config.toml
num_hidden_layers = 15
hidden_size = 320
num_attention_heads = 5
num_key_value_heads = 1
head_dim = 64
intermediate_size = 1280
vocab_size = 2048
hidden_act = "tanh_gelu"
norm = "layernorm"
norm_place = "pre"
norm_eps = 1e-05
positions = "learned+rope"
rope_theta = 10000.0
rope_fraction = 1.0
qk_norm = false
attn_scale = 0.125
bias = "all"
tie_word_embeddings = true
parallel_block = false
init = "normal"
init_std_qkv = 0.0227
init_std_o = 0.0227
init_std_up = 0.0227
init_std_down = 0.0227
optimizer = "muon_variant"
learning_rate = 0.00732
lr_mult_o = 4.0
lr_mult_down = 2.0
beta1 = 0.95
lr_head = 0.00861
max_grad_norm = 1.0
warmup_steps = 200
schedule = "wsd"
decay_fraction = 0.924
decay_shape = "linear"
final_lr_fraction = 0.0
batch_tokens = [65536, 131072, 196608]
max_seq_len = 1024
doc_mask = true
train_tokens = 613900000
max_steps = 4941
dataset = "wikipedia_en"
Each number is 500 + 40 x the weight over its row's rms, rounded and kept within 0 to 999. Layers, rows and columns count from 0. Numbers have three digits each. The size before them is the row's rms in percent of the matrix's.

# up: layer 4 MLP up, 1280x320, rms 0.15, rows 565-607, columns 0-159
# down: layer 4 MLP down (transposed), 1280x320, rms 0.0785, rows 565-606, columns 0-159
up565 090:542546533424463454498516495502495509463459490499560460517542466505553516532444482485562539459473606514474515447497484464520520570547458441542520404478521475514489502524429479519532572509488494474498544504485584524514467524514506500484482482510605515548465520527556553552443456443438519440499501462541508475437477473492476525581396486533505527558499505471519524480497459536486483574519500503398559486484491444497503565555443542502456496483545456503494479523471498520517392487443510
down565 100:471554475546535466497488550499457481533481509531509537470467531498406440472483470484509382493529487480547466501488557481496487472503524487603469563446476493525512451449586534413501454498597432502522513528459467505479476429493472483503531568494546501506480485540440452458537527506527472442498455402446422452492523541445515545525510420475493510382523512569532537529538587511531458548555434550542422510497529477515444476517484483516506515582509557503544512490474489473518489466568522
up566 102:550472516512422476470514549522493479459487552554518427456494496607438554521430516486537580463499508478523450494479438505477469540447484518461387487562470542487546457487476392482611593412381503592501579455517487522467453488427523491510498489495512603506544499548467409477515497542550479465452484525527502479515500569485522530510572411440510553458509532472476518488520498519515552516451516505470502493480552510477486525488515507533480531493430440478585489428480454491505524461456465
down566 108:459455509567567458487443516533521550528507500525518491493453485573489482485489483552491530464485399521515454509532515470474520518493447549503543499436466472503496424541476506491516526499497550438585435527448540535519439473468467497500508454438543490535488399461484511474477536529530492478533559577535532532491502508461478473545540389478561514456528588498481500521516513530537524528503567523468485558550526445485439461535474466450499481522410485571530434456448455468510546473508579
up567 083:436486522522560528535507499524492560487562470491459501488466503547521511503504542557489523529527522497492481559555447490480525463498378502479487474472566484471507496541470555570525617494517447453465553452497520566472518442540559443419505533522471459600447492525508415497525516498517482486511540546516505517460513457532491546468508505413449511505524440485456504452520553507513602442521379516477472558425507504511459479486463534484522512515501458530555496521529442495452515532548478
down567 066:491503478481524574441532504502511517553454454485449534476431550473566524541475456509490450481467507506492528410521566510564506560488534480641588457567482528542402542486487397457449455487494519494545444515476486433545475518491470522563471447495527523454499499495474593429523562472519481469454477416503526460521468547493538432550479455519518431525557484501515484451457540505554443600511550534505393449550485543486527500457507519477495453473454513479517524524527525514531485533499529
up568 097:541509514485467561509519449572425435553497438414513470537419480511465527507486506502494514475536529503512543492496568535545491573517471418508488450555450524541470526495565504523527537480504521564526482487511499419575495551448489499536488468460507477526505462460580516444437507488501500494485498498436434464471421460497468535441481525561605464482500524459426494555500576484461493482474483474459518450509485472501544403448425542465546423553425524455512506450391509538519523485500493
down568 096:516585577504501418523477494497555514525415536579468501426504517553503542522524471488548532498517552541485481484475535541555487416470516505492520567523519440449503527533454471460519512526493496489478525411495517563495484460472466469518524495521528474477572391530440438517601483585553518520477546463528558474523491592493528434561496538465520445493502478449548511457475425456484478533546614475554509443563504541492488522570533504550465473529529524465485533474495441421463515464513474
up569 099:503482498504548567497593494489484489455469522483495428506547508454504434521526535511539513466494486482592480521546500520464546520501484502592529458538508525508525482543481479528556466586525493484487539466487452523561545510495495463502505465469520486565479468487490574553488513499492473492468544513488519547432515505555494515531488478474477428463545515516475439478455474422567488392522491514575514415523545520481487504415509502469471522582518579498473542384465464530450416541478449
down569 101:530504488517526450480525517478418546616491501494511486521502472490462510554548487434477549468478570491477477569466461487458502528531497507536492473535563503476598534425579508448479543471459527476469481453531520484490502511488520519557444592501483510427498476485514555532431491416490479447505440527486527455501470510468508442493410527484521433508510475507496459509515575568409538529487482454472494562484444442514514440474460509556544474457481436516502478512541583528543513484507512
up570 100:490534467460472507519515459436455445468517519469515499526489471523447473496461501465513496541509433451490458449472501485395526485480487509482540422491508469452525517483423584433506530472532467486479436469457515504539425473463422530504458496455459490413500455521490478419525448515465491518544482447446462495536492516524533479461480513533525541535526487553476490494480519508495489529488535499492474479512484472524561407569523593501465536478463449559460457588447518496489476505455509
down570 102:545490546497546492492517528491516508554526468538494469534512464533557556452461531543517505520480506521545498513460554518525514523487564470508424523539487559462540537460525483512447433564418512529476478493513464463414512462508481494522572435536548466477514468422452478613527473507450451592519386504481530518481477532482483494482577504517496446467497539559467503434439488508516451490511516473504420528498493504510494543475452537431434531454557549489472541536456525489498499496469508
up571 101:475465445479432509516478511533433433502464450518480540424490547494524497519432521454447526492556500456569459447465522478531582428407543508497561526547462456518558483529522465507575549459403500473434481474546508465535513472482514471424503466532521521479563476431511496461512547514558524516472491531480527503464514482480535445541510401500482467508491455524539515520511520489498520494428495514486487503472529433546482459501479504535529428494486463539564464498425461450466468402453618
down571 095:552502528546483551480545523450456498468479470394465530527583410523531433570532542433448485526507469467503483509536555505575449520451452463478556575494526479453464492434545540529491532547481457532523582522475485510491468481513512459500476431551468501503481476479501484482461498474552482583475537498477508502490518531516513483500550484482531530524555527439510472478409505532481563477576533479417474487593523486460471587500469541478506567488530537556552477521449506566549503488440538
up572 109:593495450532518419415608484457508519544509484541479492536474533527465515489481494556447477510531523570491547504470473510522506541606478481493497515495507535540485497509524503489539529513512481573499515501480507447506506490431475446495488545533524512439490469468477500503475568502477458509447535478556495465492496419536547502454455464427484510536480490559487509527548515423510477504459464438481504612541572493541541423512450547478554501449465457469481502451543551590477537418476513
down572 110:405527462467479449481487475442454441569528481495436517543493544492478441409544541390529455551545512539568535487494517418542488447495465466531532526547508525496538485488508495465496506471440554455568506518521509450577438494500517520513536485457594498430515487589565501473496464463452523492496524491484503510541530563497464610528476494522460540458528483431491547477498438496595506541465531433500532501555452534512533487454502509548511424526498496511439594548531485481576391468480515
up573 101:389515512405523445475490497475465566461483502482580536521480478562466507560504569499455531494476492504565519503484500449518490516503531481492484458512449484475469551494473454491522546589513519490471565566491491517493519437519471578509496459434442458489462521515615542448504401473467496565485470543545527556498539514456526512509552502524435496505488522441498560487521467529469447495460455487503573501438494420494547409495489483410559409491485525515581533429509541476478477536525520
down573 102:510546459564516498507520506519538537551555439550407472580456544547513487495441480529482469499470513486485535461485478464515518492554499538448537434434521466501543549566458512493511528473459544438464492553446483503458483550494497494511507462510474412484493457502551487487543512528485490465527486477497494516545512555563468465481540442487401483485536487496429528461539425498543527566518534519507462456449568537509511461520510596528482560453452507451551493498542496480498422472467550
up574 108:481533537494457509549492433414526465494585453462480408456472503584462478485524529476524490491523626575462462561497513432426536453507525546563470470533439538484504465520528508448553444485440535480508492498461542461505539492462445578548469481556528519488494533531480486515542574483504422538513458434456511493507523482497480535515505450526488481528457461464469500523585445523556515550480541489508477493490477469498472430548481485484489537483502525563409492558492490487475540532519512
down574 107:533465535554440492509518471521453489365469503449564489531501485516491499510529515476529497496535504417479573476482513498495518519428477512498502501521456506458463407453502511521524506456446497540483477528512475497548548461520601487504485495474512469511540480460385450427486431512499508513543521517527499575436520464516519528505410471503474456449461486421572544539491553460547553571508507481529449551518562531488458476470569516558439532469496429494504508502536469519447560541452527
up575 096:516456459508525526513481549500518495540474524463514518443549511466443466473494492448421532423459465529518514484467577463502485521553494479516483494529489448530565513470518482511571559523518469592510449478519463422512524446465485554519460502548546562476472441488529536524513471458499541467455457507479526524506504454493452531542478483499509547487538457516519519563507518478498531321533489466487514533535492491513484459465513437481477472498490450474455447494435498460420524553561466
down575 098:527516532460506504492567477530515544500558524500475517523489505493544544528474510456499575530476476505558478466496567440542463454487443548491425499454577443478477397551535478552482478513476556500469490476517547601554511431536492466486542496529557510463540483492538488466495485491516512441503443519459515493445487553472519497510465570467476502543469515483460508514461410513441496528467540501494497500560472513467484515516446515493573497483423521559541429509479503511434478471464462
up576 094:574488438473520544492492474576431474508551475525488503443579491548518585472468584536461445498559504487484479499510486593516538567503498480459542522493505500475537508472447471515489472475491545492426529442483548532485512480511471501543516475474548476470510371546538456508498429474465459508474531528549565528503492466454526498505518478554437514537475449426490533442473479548496557416487527577436483507488495480545539523474505483478482509465487522567615569535443478511507457469493511
down576 088:447498538558410440443536552474511530492426515490502517551475433502436445523524488557557550474504521590494509547549508476481516437497451515520440548519485529536460522458511498472454542498554420495544504545563511541523497579477509506510542468473451491511494521460436506503497489519463521545562534449467449453507453603490533550494523506512511518500460547507460505522524483392464456587510441473564506456526493523472435473533469491549492519503544508440449455461549519516490481517527464
up577 105:551471474587535468561494589492482488540542519415575478568501520462543503463484488502489525562539521529456494517510488493525549510426521506431486498490445434520446508526563591421527558472438514557512498523509468489464510504502470498481477436447494531423491451483482419481471500571464500504539540540510456571567478403495480469492479509475574522509518485496504470486544469469489477522563531450522504530532538524522545483514513563517483529542453519487545538417474491524474498468479495
down577 103:531499492522497519508534534539475481489490558468479490469455479483496480531555445468542483548550579519520515467439489443468503495465483480437460531541506476415444553542500467540402531400459554533532499519551535534446473496495520496520511493482482566442479413475475469431444507588551454567491501555517499507441442544445506499501473490539529530490492484492570532429424472471461455556493511545538463438521512497487516602506534419451414583494519518515446496492497490505454482470488469
up578 101:507509554531590500530519463586452549491475511487495488506491499558494495429482550416474516480524424501495534540454531567488441534552438559488488468521573457504470508563495606529488505506483534465500475466488545540532542498507537489529507471570492466506488487539447498515553498429463598537479489471505493536463541526602559541519531504520490509472459453512458448601600473538504490513575524441540481475531448423542521508498518436515479449489496546471518533490510532454514536460477451
down578 099:437466508522486459496475466449516529550525459531467567470490474440577528506526443531399502482494504516466543399539521508549526475542506472592438463586564492477475478451471468481509479531496490607557585541494487523478481486555500594504532499510469481532547484466430542506544533458485500451484580497489485454532485458444511467451526453471512555493485531533553563506515489444547413485516494508512494452527449511467480547506551457473482481508539450551477532537510610493498567475521421
up579 090:426436478460535417506404498474541512481519487510474529549476462567545593534473467551567532522517518449503574505562444456506533518460437537571544498557420576507513552556547429498488448525466503549508455475538537444588516461519443448455491534518556516532532523451427411510530462498523447484504463531445458456538428494486435504501531465563482538482477522554443519483475521516484495563528531498520569464435535444523469411510487483449503477542540465460516483448526518496470513526539479
down579 101:548488543595466510468528557499468494508544503476498455444448526510465516417506546473476449545416468537546524548477562553534466527514478438471430485482601497569427521475533512462495508504568470462451541521472544570526514537485557494466468440543435573459437493535467515498475483519507515511458512514510496516486524537510498531597456474473419451493452474535569489486515466466480492576497475513485467512448510509482434561519472543458530492554479449510445490515505476464476472503450484
up580 087:461477479460514456473513479555536462428528455468596416512457503584561470439473430528540483553564538486496495476517512571461493549495487515543533478553488461483506480575550461472515517470436426560507452499479521522455545497529494515432524520496524468457418446525508502474499467583466478468503433457448499472462555502557520544528527503450435432496497512541573475504523545513498456492542501555488495541429557499477393506506515440490544504492474532440497539493498593503539497458537501
down580 081:440482557477446582437426482429487531506504484477458533481456415537540514491521497516432512510530420539499505497482541438530532504483518466543464526511519533474448593493475522492448479528477549475488524546508531518461485466485501436511496459580481448593582623584506500500512510467514454498565550500504583530511482483523562480534474449537546526488416500532532514494392516502459534527504506484474490470593440515462506466529491552504470509501533473504521529449451538467468494502522477
up581 102:485448500514447525436478436402485508438565507497578404409486488422547567542494489486532485572521483496527484534555547552510532474490502514477509471504460467496528496434446544489534478535514545457565491523533541463495495517480471508542517596493515493495500506556513493574559499479473518474468459471488497510453485498438451548477512454633556440532465552521523434566477558529578515469497504521492464503498517468510550477446607509473550480505494582627501429467517532457452485484405501
down581 101:517448532411497464559475539525532506489527484568564510528557471550490448554500508483542506483558482468504516498528466474499515543517570484548461499506474550490538495529522552497530455431515546543500558470495462498481465456479478504492515539525482550475490496475476533507475518501471494572509493540467556540478443503545502482501489538511477539402529474546506543513513505555513579487529495469541515445603482439417462533456377518467490557526555466458517467508538441503522476467531484
up582 093:505533524466475532495536422511483467535581508422500545518544541588508499482450379495456527477494408472506414537522501467512476533493482485553515466502524514507417470512480476497445496513491423487495466581503505553466466496451435486451533575478546514482495505505507560471533494456501502481507455489576516477474598476479430497545517425471480499444510521480564498516457504481486538489394505488532535509505519586573528463532520447444482532459488530465574532470502555485449510504528515
down582 094:539444450470423477536497541504497484517469521542518463505423489488556525516529508565486504528498513482561570567481463512464527470617528481502487530469466432439581493461483519498494492547522530471538484482514465441520498491499493554509533534479405425529442461520471556498528482535522466518529477558479484531559384529533513525497535522513444444556527460575470509473425474468498516582518486529483535490524463465420512536482494523591557489457484460456345454492474443499557479486479497
up583 094:511532452463528587479459450496503624533511537484460553582500535455468534512416587573506465597534438521520441455520519528538465520512479455500436486448455541491533551484473542448537600504513530455506500567546518498498472474534537518550472478491532505508448537457578483451545508492498489434520495489501569583478572455483498546546566507441486515484494464532494512493546506531447556545556511563557512504482504508485491523521531558464543490487513500540461429499444483550489429489569493
down583 097:458467502542393494540512452495586491510475516491558542495508409498462436497552491520480475504521524512435537540508532487492460513486483545561454573511522544544511464557499477541521497488490446490491509576494474470511458559484582432524539533533546538501508481497451558550536464451448415479461467508474434434549435545393493564599484539522496479526519542588523489497498560510471438501497546550502521501506512500594532459434515431558475542480483454512492552464472552510516525536542490
up584 107:546480425543470443526522488469458435460531466499447482604531481534539535509459474453510469485562456528495512543543472563492561481459510598485476557506529491499487428511522432465536506507532551577553462590497575497477489506528535485562462451489548513453466492569538556453408545572509567595478495543450475573520529482505521443473493426453536480480474498496485510472512551485542538434473512545461508481489496518560514490498489477523535523523495510483461597490456486545506562496549525
down584 109:530527527499507531535511406476519504465532474409535475484447516511470554541482546587521486460481540534426449530545457493562504509558511496464471447554505508484558440518500565477496478522535510534486476497478484502505530489492459563472430493554497554495446512525507556473472408454465497488481546460529470513564516456554547541505521495488491486391518499507445555454442445535496483536479525459489489457442520491488475496467421518544583545516496553517528528489435537465477481508505486
up585 102:450494486464487531458496443611498487507502498558466488481508519470487469537498469449462519447497487454532538486494504480497487475455508455521525539501535472501461541518466534512482498562518557504509454513518582489519470513477527553523474507438525452460462444453520523481530529415542485490448551500495512517510476484520536448521544465503473482399510520486542464567561533569549492460549571505550527477489515493459516520501458553544449535566520525453474524548474485452506552484503499
down585 103:555496494402537470530479521504481500569479437518514501475611439490508534505475532533527539526453532550539513499521494572434491497433516516508544530449471494516508527562474509469473461486467406474491514490513510457494506448518440574548510578576539450524488550526466480506471603507497489507544549446563513457499542538481526508472435568483543465595505536522501453555449560512504508444481522550511495564469496505476542564453509483426462522506489506516520498549580516558464527567446541
up586 098:465506505442439553387478485385482449476570566454443541538473431509505484488507530457490502500502528555514446553555495446483520460472564559500493537531499447524460437523496426473496463507423495516540483519489451509498519484558469531490490526493539536521494477493393441499436593547476471537457534584432480581492483506590455472498482458493544540491538522523503469511510482489511502504441514419503475566403449535501504472578468500509461536491538472476435554515523486476486491391482553
down586 106:447505445538560458551461514520524521446443462499578466487510568498538446518457458488524465556495437413497487518516611577527541562553552462477481480504493469497496488529451502501579457486530472480520463385460523478486540557426552474452478493496479445545492462482494550487523521448493481537473447485500529515491479531451512513477431552548497447471503522481527494408559472485493535449499496497490551502545529486470577491499501453502516479458502567548503517487498456502457518556548512
up587 105:554445494518440433519509592477494564487531542538489553467503465495507478434508527492529484581466451444504556482466474537463483520506429492500529472501463580648437556573496488392475507503469397496498497537455495490556493549466518592463521479437515468554522533500538549515430445461424476532565497445449477436481543464502531457561504539469465516578536453484452550529534435488489545474471523497542464530565497514475566481475560504486471541536472477568486488530508444515524541521556550
down587 099:541527514484521496507510457572492522427551470495503521503468452477536469563529485572509534540485479505470468515557527450516504466455480460458511534466497390540539499473567496471451499484476447377537526517488505572476469493480549485499558516515596520471440494481432548498474548562531488492465512531487436533545509507575537486489484527622529441494518436505516487500469534459494545491397578501467520556486502463484549471504514539484456591430560560430517447486490515474512489438501508
up588 099:553518463499593541450531490513487456476518478509489554460484477547552541467523525491483570449443530507503513490499554490520515504465538470490495451519466518520473547559438525529547493460549447533515473581465514552603595510484459513489563478532475542581492428471439562486444537438508457543531502498521524568513522475463562492491516495521521467564491429499518437515466489537509436449402542435478516545517576517548542512477499504503464483522522461547508537549542509477562450432488574
down588 103:473481484529493545589565445428502557485522496486522536496497484497450438467527492464489540490492448496506446447493503521524480520481533476427472606434495492510470507432530476535492522518480529506559549556577499536479435485532492489467424465499508554416497519468429439513557511487496558497559535547476457494433501420598476481500426491483480540468521473510525590526471550499512492450527519468524547475552444538428531493513498523478446524483517507424480477535498469466523571535485487
up589 101:559479554500509511453560445500619556528519418517506503480540575456517473460444473533507482443480474452565485545537507492533460479490508501514414520527452492561532532505545484553434511549438531502444501567587424526471480574467517550497492483493522514491490523516479510485516446446439512503539484435443533510482542489513502553483505547476495414471534490515481493507511525453518542483545472480515511447554498528457519426480543522496570508503540455492484492526489494434395459507442495
down589 106:459539522518498517508536489457518525501467473548495461495443485484527419458476540520513504409511492493438551497503511565472511491485562559462507439509493430510449453450474485416507467466477502510590497497471521511545506517517572489470475523519521508532513539499488590508399395511561516556486508561526492449579534477502506513523468509506485481514535506544443459510573527444472487615505460549590510484460542501488449570550470540481477533486526579536458501511475525454546453537479493
up590 106:581540535524475467461538480455546542492437484534497497555469483517513521529488529506537509502470475441530545537422562476564531527539519528488497486524532499459475461511420494518510495478521506569525478587559476573515538454437500544488501506533474540513533495436488425493490461500530473463455507465447461588471540528430510492446462560512489475486497479502567462384474502454492532474485531481462535511492481501485514516491453430526417495466540474553453486506526402473527507500429501
down590 106:430534472536515490633531470418537439519536509497527551476480542488507545499518431540518492479458502495549538408524441427510498517505519546480504467594504514484511491497550500560435467488515522512555483526513465487492469511424521546583458551499518502576460512568529561512521490476447419478502469524460558503516498463443561488597485499480483498488483512499412471475442508467464477411453478538508491515474523516520452539493494487535511455508499528471532415513491494495579519447481505
up591 083:420526444490493491469474489475572544501533476564544467505518512541504530481474499545554469437485475463547532498493535568565505494572438484466514535527473505494457539487516429399501469575494423464482486462438589485495538502477561525481456465564486504514426486497482474499516537501539471454518560423540451501476475440438537577488488529503443499540349485475533440497463516539460534503490388463516566511483562449490508547468544405593482482551483523490486500542538481491497505535486491
down591 083:502510517485496460515525485448531516490438515422550566457508507499451534558520549499510513513526543549494497541484458493472461565477533510511506457512570505516412402479512552552466484517509533516484563493560522496512390488552469523551535505469468517566572485458467552433463497495452488519492445523462478543446452572578515476537494471503538498457600508500528518467530473496500415544496600555530513454510496565517466515572492489479515525419464428505474449515542517510507537493458456
up592 102:501416528521492529391524470475535504482459495568509502468516459480371509532454468488513483517501466488526381536461523412424491492483551513524582551554536483506511501500477485501509471510501471421576467504408541548504520496505471510491495462504548563472553463478443606468495490464481426448479490501508513463504503510485567516450576482454520467531498482521503477486512496499519542450520516591412464542547467481523499494542513441447552471528499548523595501508449433540549523557496453
down592 101:513498533462490560513503539507508475466536547503555462531541506539463450495479475517467530493457516485560553490492551562529466510493547500518538465539510525498475525494497510576471527474552554547414505564543496498469484442455509467483448396536514454594480508608492504446505509570490498520450495550520477524452515471452435460530466457464435573571511485530491487488469456566429471516466489491543520488448490546468462512525540487451465487408546502457486533504565544484433483462536497
up593 108:505440493488502463465471501511471537536398532547486469500475527441459508511516514488500577518478468546499400459537537437563549474509502455514499504489513500556500472527500542410482524550516497501507540505553427469502492544473464449456482485511471449548472548494472517483479487534550475498439515498519445501501505551520560534477457455497532510470509557495518515527441450517542476494489433439556485514469498522512541462465400532553482535542480551434509480516546510481471539530502480
down593 127:441529478523498448438485526460453485488487504495473474462453437463505593528522507494507518498524529448464468477419453472453506519475535506494467451540509468565475535544472514454468467480486517493461529446506540496463445566450504443436500537538476540487428540534487543510463480494467577554450553526530439502520487494455550506470491464478569419561491462486541563536533485458486492541477503479555543629561535452493533470454440490510572508458479466448505480509533482550514431522498494
up594 098:525580467549448540600453537566427534434513519442470484444429534409589459482522426457476522489480494514483459434582466494539494457531449492466507546471535527493447502429448557533505481519517513559502525490496479528457441464468430479498439486548510532483501510449480440406477485461523500415524517535529518535443456502488539425504475449496492504540541524402481494583513545444481484489533525504491453465513551542471500506505490530506540536514440443493478421569527511473541572485436490
down594 099:552488440458492573494493496496549514480465525443472545523505455541544556531544522495452449494500402418487491427519487573464524528494543539461472486572423484489479462495526556521465575402602559614521476493511500466540440549439496498490520469494533547508446494519493547513458480458466582548428436475466539495501491464465497496489508429489533471494492476484474578427529553490529498477488416505503513524537486551465519493442489556499481484518524507494498536514588477506527535477493527
up595 103:559542542434457497520553565443495461572498518510469513535515483543426519437520471437473526459501502485535465547583426563500456475560438480452508507428496479522560468506531445526487496506525512450533510501559432428566465452544581480427473495434539550553461550486466513567478440554529499545526527533494449510527513515518496508465566540520521478480428484492541527492481483470585510470492486508558515429486443473496559495543476479478545553497506447472516489484472501527508468469487495
down595 105:519467507510526479510469454540535584550501498540485581489522516516465533525582445506429502530532501543514538482451496481453496482503491503496526568568501504501524559504463483496459470516417438488411550460532504491470484462456445477408427527524443496487498476471525502492518485450478506554539479496503500434505465512469548463536477458374464551589523523476545494403446483454528546431571492612476490539470461495465493484443471492539467455498448545474521508481491531453541531478519503
up596 099:450487556456449556458510495526462528552445444455512438488410541529500532444564519533502481519546454520551495512501516524556529460527522547425550540458497496526468512502429440466503447561561511529477496542482492527538516583527450505443582549555518521544464514520566472455535526535529541488560536554494476524497508511560500480471484508512438510609516490478518499436422475478476496545421518490479559510455458548494531409465541513537418519526551528550496467522502523484482587464514557
down596 094:485496479506558493496444468537535497477503508482466569520511520455452510492496491477481481560550433493511456510516511459568492489499458451592510556540501473506482470495482484450522515591550459515546405468417508516519484582455532520557456452525461539520468507504461475548468530408414458451442504464525504565457470476432509477474547491508509560488499476497533562531494518523610445555494451575512481513436534494487470482453477457530480492440501484513558482535538482435471518504490505
up597 089:435568430480513491543488533571485566468530487573559499499423547513457534505422523513533404516519456551493437543420500554530550466434555508554532532528522467480504455539564597500536547510465457478472454584447527543541471477435487551510525523536407506523490504523488423484512567467517448520488491515433511429504505531482586528544478580497443483492521496555465440522518506522476572498481454562463523476502475486514493435484516427558503530523471453451541488503474539587554523480536510
down597 087:518535500477508522418416492508458476427474437564440497582526430472541469533466537479447532549458496509502596504509512514456487502449435505549524512464407533488463579522549477557518545455519514465483538527511480511475529510404468532509489505441473514537464508471484589488504511418528583471569579489485486515450523500551460505511481438500488515539473437578520471512519518543574507503438591484541483397452482489470524493540516542564457554527541533441467587551478503517506553488491535
up598 097:397479496472499512467475544472549511482428543527604479497459483615521537578413491474562501460527514543504514438491497487526564474564485495545494489503514491540466444606450464423515448526491479528457482527462521514490562490455454507540518581538515539565536499421463527539525458568512478605564528409493472511460407566517526404475393483527541458504502562512486539505453476533511449464445497480428489509461539501464501515451520496506532507521551516567499453533542481528539597524464483
down598 096:517487457535523520472522452495506569500499479370414474550494517473409479515566481469504407522485471513526545532477552529501443512510534517477567567472457523497446555463557517479529504473556474553524476526483563595523419515506545480481469467499464414512523443444491477529480586500529483459435481494444406530468491479506457496481529447479487510449556506548555534546478514463535491533506461533597547503498420473561533510561471457541475507505451448523456565440553512483507428463534474
up599 103:464570519453556572452505514476486495504467471436480574519481494517481448362519544455551480405511595475490530530455518621520508400512506514433562453522503486486450461517480527540537520468445486552440522544575567479540500540487486461550414524504495465469497559516500488548501509504555504504562525427454460479515449532552458544502546485452537503504546474525490527479472435471539421434499471512497419475443493495415498465498486439491506490585471465542548515494504484525505511422512500
down599 105:511556474526524532449416492565469447502464480478494499427536543460521575522487488534488452530470489456477506434576517432504583551471505494491513496481469481467516564490523452505519473536480490480548526499485463520490444482423546558490487471520438494525521499554587487441432513456430504488505486478505523579534522500474486526490449586500500485458568531451532543541467505520530487534434528544490533523519532461489478522519574545509414478533591614556533522446455550567457554522463497
up600 098:462521535544534486561474511499544452427461437573418527488477536525503559525551538455482559532500479507526484473463531480511482448493505539486553469502500522467535488542491512378560454518452438519461495545484556510555604486523528466549519538515487432512498554481465536472545495480558504467467475476506486525486482491494463488493455546527570476465527509447506527495510458429532619528529538491495499503431488561482452540470452486529522495543507468413537440543377506428555409435557504
down600 096:503513539540466471412467550489452412479504490431534518441569575488552472455510483490500499483522536489544497514495512433520517548518475444505477513475441473515422521571512498554454522438534557464526504547589433473499517487458492555508396542539478554473484472495493541538492551503518512555534551517449454501457501552489530623455486476514394589503499509506434496528574566449453487515479457493498462475539472477454508569544494463507457529498536490558517536524457610529480436536532545
up601 105:521476537481543491496578459542445490464497510531496469460479556508450488391542527495482461448442544450539485543543474542485450475611495513492517464502558427474510417524528485538530495507501456487561536544533468463529541547550457451508471477458561545484548416481457521497572492565513501477574450514576467499525490513474452551475515525476524418526514530590529475496517422471503508503472499439490478522551505528528419559528499537453538586532525471506599565539544476471542473471487475
down601 106:538457514569533559569508471519467494516442472523473523547528487540415540421456492584437530499471513463462473465523436468400519457552442501518500532492491446455483510464516446514494616528552462514477501484477471494502458459476509496534459517558455506452546544542537454498531552546440528472454524543525441476468499530484509581532544508506505538504510454529529532569490461524531459496505576525528472447469530460492554589539477442418571481508554489458512545543501487443518508462465557
up602 097:470538504432512519444542530470477500480475536449477494474510444463456470438481543524506483468440464521468471516449512499484493505528606511558585434466444531539491495502464636443488459407420505497467479495474475532520496515540513511479541526514516478493477505532566442529562495513596470482466519453529489515564561557501516507577545480590498462424525429529482534517486526534438615507516453461487526520582444507498525492550566564518430548516483460566489508483432470535513489488477452
down602 105:478430554541512480517539458519479552464492489496505476527531470484526557557540416478553563459545499399502485494469489533446466540607506439455524512465545497528475488524485486429565460535459510507452545505515512506513467486537461626422450478506455514512523561509439557565539501501514525429534417533480498452551431453484462516499405448546555497502519452428496486569506480502488520512483452495537499511486401444475485461472450460579490472602496525514531456439515503516534581512512544
up603 105:570423507418480478500508565467532484531572539462438548578457514500530576507541483524512521436522499526488490465458463532507569560478527510489519481553515374454526531506524547472478505508541539498488471520533527505487522522501511532507521564496474475516463565472520490560504511529490476494521538464480463470493560492525514554510491574572459538505584500485484509524529499479523489518544476497548587488472486539478435543494496462500505515492431460495581454582447513507488523497548533
down603 103:484513546530531500511528489450565486464515494522481467553465517442521561550520549469496565464492511478549565456512517490527517475474538556486472480536574547566538480514543503560510559489503515528541507461474506488487538383512480403514425445476487523444463547519444469573482468514492530558534521524556502429446594510442502526536514405461503523508487530485425409529468423504517525481422542482514497524535474483525485469562493450494507470491477587481473475487467472562542447498463503
up604 101:505470544527502498519496512446490521572493520424573529525481483523519476486427530518512506514542467473555515475598521390490468539523503496517483430512494496522595490446499585444501457454453539549519460480467438503501501475480562472435546478527412515532455518528541509440510532538538487466436526500484471564475509522516420467510476533463520515525487516487547518474499479471490525447580446541472439435522439533564490567503564520469464484552493490539478447537485458508494488577579568
down604 106:491542425418445579553484508532510452437481475530537462464479444513473499363477472499466484447481532525430481475476514519511541508521467509456511557455504498515525478495470434480489523448512531577439496521561505506553424584560450532485406494398561488457571546467559483478423482544502493567503531493474457557510534505558500539475500488491498455455474422489530450414446476521530520501457552517534573473460543452525563475490469522436520472450513468468549507543568480470506501483442488
up605 090:519512497431485520451516583461470494570461520423473542530396485520542501513495500570472537512529523507465586524568541567488489503519513434481544526476511560524434415527471521507478536536558430429450489464464510530518550483491545473463500585479453522468448482507508456484447525530554471541513490516470527434490520544500508410422534521428548487468468445520466371471490568518458482512534531533489534485447507473514499519472493531485583512465503443469458489522461500455550450557496554
down605 089:525485456545487452520466502570459532421527479494459448511529503467504533497520504488597449524509395456447462489519489549549497516495484544451549517463444447499493529492562442564483493493455438529491459509499505516434464570472456498495537448446540518521513499438422569434528483477524503511494538519490435489542528476516482517463426550484490503500442524479432491541508412557531460491427463485540449463520429478484495455558540452482491519514458509475579499589505441510501522495421464
up606 099:504555456473454535500479437561518532504480491522416546523518479458490572515482476504485532412516475535547495531462635531463496432518523508481513532530428507464503521533491598531541511512517481511539541540460514599507519536507541493459512486443475521527541508512530509473512571490488453517424568381526495423448585468517536501560498416495495458492503573524608447486528456466436427537501458469550560511567499491550467560514432477504506580526541485551510538571575510480467511524474495
down606 102:489511402612516534493532492528499564508488498517542439442471474500507485440482479416465567565457443475508497551512482526509600475497492450453561501477517472473429529454498489566481494455502446507490445519524445576453492454537512503520502461510534502498505535479559492517487411416529525478517459503512482505506505459500541549529503575540454523533517515508497489500507528459495522471499517534504470482481450535429481453502511488492524455469473498501532562535443451434535463479546496
up607 105:476587456442415470518495505473489519491497443455552517496543455482555507507573470532553484477440512478577446471525502526498467518415482450511491543514477497533427494543477552548478534514448430541508515509450559508578505493487496548485487581473470461499531498488481514482471483486496531458506476409548490578512506491493511427474469510492492532504470475440463497442462475475488653480456502543499520506506464500471478526555568515397616480504527514476530534533472536466495460492435498